Weights of a small GPT-style language model, trained from scratch on English Wikipedia.
Architecture: LayerNorm before each block, biases, tied embeddings.
Each number is 128 + 32 x the weight over its row's rms, rounded and kept within 0 to 255. Layers, rows and columns count from 0. Numbers have three digits each. The size before them is the row's rms in percent of the matrix's.

# up: layer 4 MLP up, 640x160, rms 0.179, rows 374-393, columns 0-159
# down: layer 4 MLP down (transposed), 640x160, rms 0.173, rows 374-393, columns 0-159
up374 090:161077193200179148142116149140138101184139127128186090183110076146125121112161124093092147122164121086093122163136166109126085086145067072154065115058111143129173115158111188128146158144114188094058105080139150145105080159072160154123147104060111131132102101163107111137146084159084164134094147106155074130116118080156106172104113144144150119154143115126105212132094186190130158141131128118135124107121094170134132158171125099133113120096170126095100168118099095100119070149119120
down374 095:091142102201131121101080091112132174108142144148132141086094098092086170090177189133127115073140142167121168148194105138173123171192190147094140177153108113134091147129096134124091099125132158124153125159136137041169089129171142114139136141122155140072126143082182137122095142074176133118094105145170127140101139180109084107121149126145065136123139065124147107071080088135199143078089097120139130149119127185184086110085155109159100094130090129129126119151133159140182112102156060
up375 098:133166147134135128071109101187148050144195094176126162127106149146090141104104081135152152138182106148132201084075163138090194090114132115169163163093123165107089095112133090147129110139168106154100131121124135145087157094158128096141114139125082151157123110123149127155082102094097062055132109077153087096145116129119124174097112162118131104088159112143121072184134119207142133076162085107143147078082074140114143112160060110121139144141133191072158147101106190118163146141113159
down375 099:120126107113117116148165115090179184147136164096132086123115083107117086160103170101147119092117103177160080153106184109157099147049105169157082089133176110105160136164152102140194121104081111100172166134110125111200086076114181126168142105092193125136111139085126143190127059145165090134092098096140173143145096115104176158088144119124079118133098148177131122147123111111121182155162178159107142111146147060140141108101110100095164130086179170119113115098092107160113210084128126
up376 097:063087155160152170113210110176139111130104133132158105147143125122164124091068070049085075099170138125087148171179099106137151093125097174158173087142161154130133104119118070133127144142144111159143128112107127074078079168130126157123117076133090135147107104115155095142143096106076130142146129103107123130189105187124117163212122187125133091088186165128070116170137189124155173189136088137145089125076096118185157130078136118142090139161115119105145131086130126114141114171170122
down376 095:144148135151160154160137148110172112107136094099126099166134141116179124126175082078174121131145049135166103137126156170095125169181153155089200164158121142090143134103088101121098129080124094102179047108115104172129081196068157107156155153156133115138111102166114130115197127115116130106115122159144055095147137160096131116070110126118060161119166099134149088092141098107051057092114124166067126120103133105142088102163155108105146179061168134152060126144120124132144124100152124
up377 098:198145160134187107190170141081143162070142121179164113098145092129129094112107050148170125148159147139086179134114107147164113093177196137117134184130089064102123089087114044158093137166096164168119087139122111121112093131140117129129152179052100185141138111084133124129125105122095117096170101080102175130169131137125125121149116150101126124165134083109104063146112178128105160151157080079136163165098114093118164157136104114130156145082116133138114092130146202165138101179177149
down377 094:070098083131160146141133104144056129151149100140098088113121145133143141140119114089103107119123132148130132136142075086128134157122137098090119173105086151156135148112101109157175056214137151092119168159167100132080181117114100084193063121205120170177124122146108092144109123115117098173128123214160146095056128134093156122086125097137118167136175116106140147179113131081102177132147170175108135170044194169127154164131149133138124156113120130136138185090109132170193144104162100
up378 108:154096162150166099117127117140099130093108170127124155134150158133139126151168162158205127196117152201124152064121179112147153121082092075156109113118116149105112095163138114165197115139134145076128105062129124152125068188125155103094140111175083103105106128060152177108096126103082155136112149155127113143138154070181112167147133094140178124159069138150097092140113114163164129127137123032099125151135195145113105176123159126181187090117150139093071071123166113186110142122109125
down378 096:117121166129152094099089137177132093069116191100146163193115173155135088146113149110188074162140135116088129175170087094158107126107060114095149101102134120158132136098139073152181178154117124086082087161125105100154138153141168076108124164154126052146149108156117130060144121159142168138106164144110091129057165116154162130123072137108132140098107137134161133193126095153096112171136129108133089141094204069125180149167134099083121101116149138121129094133103124146146101157221180
up379 104:141148108133180076164147129121159075110193091127130095120089185083162111110115121160122104143120128120187186141090105131161152041120147091150130121162108117221152135198133061076148119121149127129110135135178065066109170124127176166144120171069139095173109142124135177164098119163146101084100151137098152160099146129094104129140163147127133114117121093105085146115134124139105093103184183103137142106085145186141094121125197091176139115126147085102092163146135097159153081156130060
down379 096:097147103133106166107150054158103179127146149130131073092067134127109147107069126074121175117079129125090077153108116141153131153123089120169114110080143174156147101127130068169119082135118141119118149153111172150142125098146108148106077132125139172109161177097080133114146153120184126097121151128078149125030207174095149124175115079107145139134191160185158119137116068134133143149111132141150137154174141063122195118144140107115178066096156079147131134087103117130074192085112139
up380 104:135135137102174118062157088146156163158090088140130084079107172121067109173110140140146088120171088163147137104120141151137115157146055093112155096146162116171135185165173149135088107104137169148167137127109097166116115107126084109172097117076103115144139135143141194134119089079115094131170122137131167130090152124112148079130132142080130156154105140142118200197101139101077083135091172096142111148114128081109087114191171108202113137082201127122170164093164172129156161209107104
down380 115:134177131100144182135120152160107169157084065134098127138092207121120148127116151171088099150160134166183178159130122168151057153149067133116113114138129100141185153157093153154066098115108187148126133129124139152150092090121096145131135133089163098115131169115105169138112144107085118129123190136096151141150177129126133084101121120064095154117119149139130198185128053123083121101098138113129104175111112051086053096215160114141145127104144072099110086079176142117162152127149118
up381 108:105153152127168130172117165173157123137085122172115182185125157098129136126193107169119121123145153077126122102115154145139132090107108162177027140160158109098128099136188174139130095085080121128131172108113119174160122111138197148132111084161118114144151094112080118127062102124143177085107142166153116105128104067082074138165137168103145069099060129144186115144128145226105167087101147160106092084062128055112070136132130105127127134148115129135113111143113177121162125125157104
down381 108:091118112100144123122179145099122159068077113185067182134139128103126125099107136211175130143124070113151110160077134162094095123121119161068116124096184158151153167078193112154114134161171140134206089186166108067114107152187079137129147099080166110146119146141107132149111076040104129129119111160100168194083093099041126106139138127168105146118142175096121107184140125112087123140139081127122156105149141115131121120129101128189143103115138090142102155113099128129075128127156160
up382 093:082149147180098136099095143102092147132114059150112102131167107101113125133162196142113118107123148080098127169157106178140102172167096164136148088092086170164120150082110150130163104157098187158160106172172123116107088105122135104153116147113158189100066109117122064143126117056110102192141103106137125125114153123144125194128104107133130137095086123144206144149086126058041076160143120134168127102119191123196140136165152107115142113114104177114168163140086145169194102119152103
down382 096:088157146113134112098144107143194186121133103082123112156126142136121065121084082085144157151090154166105069113150137104155136143147150091122102135195123139110189152114146148127116156072141184134123104113122168130155159128168110112110057107175079110109159100109124128147185129132139197127130175129161099161080058120059101142136167195112123142135138144091121113115147149132161166097124098131156090108095064127029107094124097112104128172120145111148113104119097182104087088082040082
up383 098:096127109086154129129141133069107099121100111137145118104159099127086123092159083172116124137151132107086084113180134154092171122118146102152102153111146151149096125160162170090155138209109091148159127127138144176061126129100148122112136108168068128104120206123102096137109168148127111185134137128133178228170119192110108144116129124096112130123136143157142134176092137174141134130181164141118160074073144132102056162082074126156111138122126111187088103220174141154176095066137179
down383 094:127158135117095230127132094104165189131110155132151151115133147148161138139091156166094112131108144117193126165157060127071098162085080105139124161115100181138125127122135128208046139197140051151076092071124167168092136136120100131157137137150110119132158139114130129117162151126125180100116086129082137149145082142122107118115127117136064156072143131138124132080112177164152184150123153158151114144089103106088077091108102112143175142213177126092104146133169134073127179163144117
up384 106:127120159138107175152110126155150149130137163113215160081168125098118134149098157168100140136143138099130099093137197103110152085131197072099100106102117127083103105118059152096103116106129187125145122157132165113136122072131111095101157107122165099153102105088027145134080151062090109159123069145143146106164071102092149096135117128201154129102086164132080164176102139129124111114135154129143133149139102118138176149063158152109103108116127086153158153162182189124187180198147108
down384 096:143104154109141139155158109086086102140182138129165119125093137125114144194068099146171171144177081155168151148091113139158175072144203137084167074148116100146188102170079189127160123132104157100156146122111175052147138114147106135125113156123155120151090118142079106144154085121127143120089120123158195103147117168093163127125150074112106107132119119140174192138075152113172071138190133098109117102119145095155110108076108113166097040152118111127177152135142089127145200129162076
up385 095:108089134129151098179090090142135128084086137096109094128141076080155123090129157170151064122160143148120131159136090154136159111152102158122098120147133046178101131107128158133169094158113117147112133134128112133113184176147192141139178081127087067094151190099077158120170136163074125131055130135138125062091162095152101157147148125166083096113112127187122131137094187055148133124139174137169136139099155167143160133123119149130074182076132091116064103138170193076128077148140133
down385 102:172133076136209103125110125155155123117126174067147050135091166110148112105121074106085144155099113106118137134107149090109081137047085173104066213106117130145138162139124137078123146131161135141133120122112060140125152184125101108118112172158057084114174154183135118131192126136151117174121171086147116182101095161153187130134056104116138104108092156177127126130152105102145119118126158109120113104113138092153132128146135128163153159130137104202190111174120077065116120120086175
up386 085:062106121070133135125139214152136108176154209107075129124131136145129116127164144044165144119106147198110075087121146050092108114110121160135127109106206145115148130133133072138129123184100158126132154139154075130160175196103178090141132083153149179146127129149123111112162141149103106103071147118125098127126166134150089140124127135099101088103121137168124136123100101087158153079081142202175183132182162150109162100103144112146159108084087184142143098104121131107100158126177181
down386 099:073145153114169122161116105125145155216119113107152109134147180133099062147145144115111182203100214122167160200097158118073119106114151141158131089130164128142096170147099165124106087093144118149116120141188128074135103115138145083095093114155136128111136111049130192176148107118154146102145142136111116160180178130071146113143135121100107128164137094082099145135178166098167120140131100132170123113142210092099065096141094141177117053159090092117155142130096171087151155122106139
up387 097:135190125136121129116170155182206098131041158111183116125117149111134102171077091183219115126133072115176175171154140181115178118130129078158134129163130138139119134134112163136090145126117161059098076125145176074133166100092109132129090131152093113119148153094175118115100129164144128166094174095120136077090098079145141166168115149109175137095101138112098205157068167111163113080118148147114106113102103145147134124115104113203121153112136132154117099085121122128167099166072164
down387 091:125124122045089132106141108119164161100127132121142119150163091181171154105130125128168149099088147156118136058139102122112125175169149148154158095133080140174146118128145169144146139161089125098162209179142109104137093132126093151175149103103150136131153162125157149129152089093148084080091145094101148099199085148098158218134113109141162174133112097171092123167056078086110109055123160178146115095152093138134053135109143134133081088094124175120158123086189090104166182135139106
up388 111:174077086169195120121205164137176079148142089137125081104107131158149144145101139096147156133149150121165115146158133153172112129161133098146146075137144187129121102203155089136098115110075135072143071149187114190137089144144089151122098129065171107087081194120146102144136148118119179126113164114103126140123153095133094135115140125177106123134092145094134110082122120113116159169133149179145142127165114167192145115190118147092109145058166086104171193123106159195059123113155117
down388 105:107150175097165086165121161129165103105135115111172120131147157123141065202123161087143140123119137129130147136156165134125126168092114124060060177143158109125106146086056147125138165159170153131169086155105145136143128115163100125130138126173149158151171148113112142084153086160159094160134092170110135078119144165112201119129188111139174143085125156126089047171110091152139134154080170152132089143050121190131124104156045108091124169135167159126115118136142103123200070147065122
up389 106:150127094104167065128126068123159078124091108168072170072158135115176117082187119200135109069140088114119159106169153174077130104124150175134172150111164116100115168133134161151098150118088162215173136108137100089118083119098146118180127107084100137123161154136121113134088106099098119160191117082126067103152150080098135117137131131168089101103129139147131100131154104131064106094205115141131133102102191152143142136161091144158114204155137165120092074178128170090111148104130131
down389 100:154082127090110151139135129112073160063134091043133209167147143164122127113084149145164120195113158135101133125143057094137165141158094129157134151143093139105090141068095117139130127112152083153094125119108095131106137143129161162126121067131062050161188072112155107178135127110174114108069151174119108161095099065066126138130145130136183160175187128120067102114151121107139148125092175130179091150116127096131151128130128076137184105131108035151107142144142131110125128155104125
up390 098:139159149109107162125059165158132171159110130173096124183202161141157071093100119136129093175147117123107145114096170163131104126177116127149072136107134134080078120141154145104109080141133122145150155109084108112145147137047127123180158160110126128163041090103145152174132121077168105196126139196158103069069129155085096101123191130138116134091157123095119063119088132147162148115090049166136166129152089137135111097129095161086161155136148137140124175190090126136117130179097141
down390 099:126132156040081130089124134138112078163130116054097119135045109101137117131139151104113100115153137123142103116188145161112181131167144145135091113112158100125095128094158099169183130180144089091138122077082111062149100104153120179130143124096163108177083146135185167049089188133124108179125128158127084119136083123146120096116109156135131127145132151118100110087160216132138156188119057157128097141156163126081092098123112142098115231131144121072133149091132135126121084125113114
up391 110:094108123180105116142081147129143139118095147170115187150131181137115077108144146097132157073174097074059088120133134107109149209141191159120092066126135105142054153087087120120205110090088096140157089125159180132099102143034130090120139116139197144152145070138110150122115103170115134086121122145128134091166146136182092180174134118123111163146118098165111153114172197103126094134119087134195123140140120120115107162162134141146134159112118106110143188131131099144130154143043134
down391 108:101063086163157091112153184094113146151094136164124156112114130110123139097126116081114141140118128093179171212128172090134131154105091069116209128125095140127189147116157107166111140163127140072115136117235069146109117150097069098157141131095084142177119153149111100149151148124131123118113133111113167123137119146177121153040140115112142084132168142121127171189168088030127153086137090135156144118186116124205130140123091165143106128092081109108142165138110106154161101138146155
up392 098:149136122141172087162197111031158134138163148116116130130136189122132128166143128141109115126148118115050113081107067118136124111068199165093083124106187111161112146134165071115146085172134127091176082096164174135095091130114176089140140177109107177108170121175141125159125128104120105134178124139173084143128135165121161056149085151160089096062095079147158128100121152090151076097148121127178120129130133151169164144119083076183091123127133118132086101132158086135076139150115168
down392 098:129150153114142136155120089113095143066116202189188121144119167171102083117089142104175084138102094132154091147121127101159121152091069188172111116148179138144081128143087112093145115115068105171111166156125123100150126125107071148102160147167201110140107107104112104113072161175205173145096177085130106116130164122107166130139148135148144107119106156057108151117162155129144161154080158106083106163142101055094146100147165117109055077191121154159149102180131153143143113171108121
up393 102:159162129120129131079160071105171143113119104145154111092111147076118123133121166173113116072136159078134154130089136134170101114118165119091157157171139087123117087106151095132129180105142118167062198148109073125130089172103078106134148075090180160130164138142084098095114129110062121104105086125123114201146127163079077115124147152182118126109092124112142080167116219113175150120139153152132162143130163117169115165120136122093105166088171115112120161049113162191106041127163100
down393 109:093084125148115196139138110076136097102120147134159109070103141101175130200065145178132149140203181143104161100151101103116152115147136064194160134098177125170148152155108153126094177100128098091120114099172103077144136104094141081104144085212112105141161120145113166155108122168120147137183037107114085155124163105168084138108127131138119120139096150123123157121133175126118067110160131163106110124068160202173141099140152175129122163125148094105116110118130134180134185110165182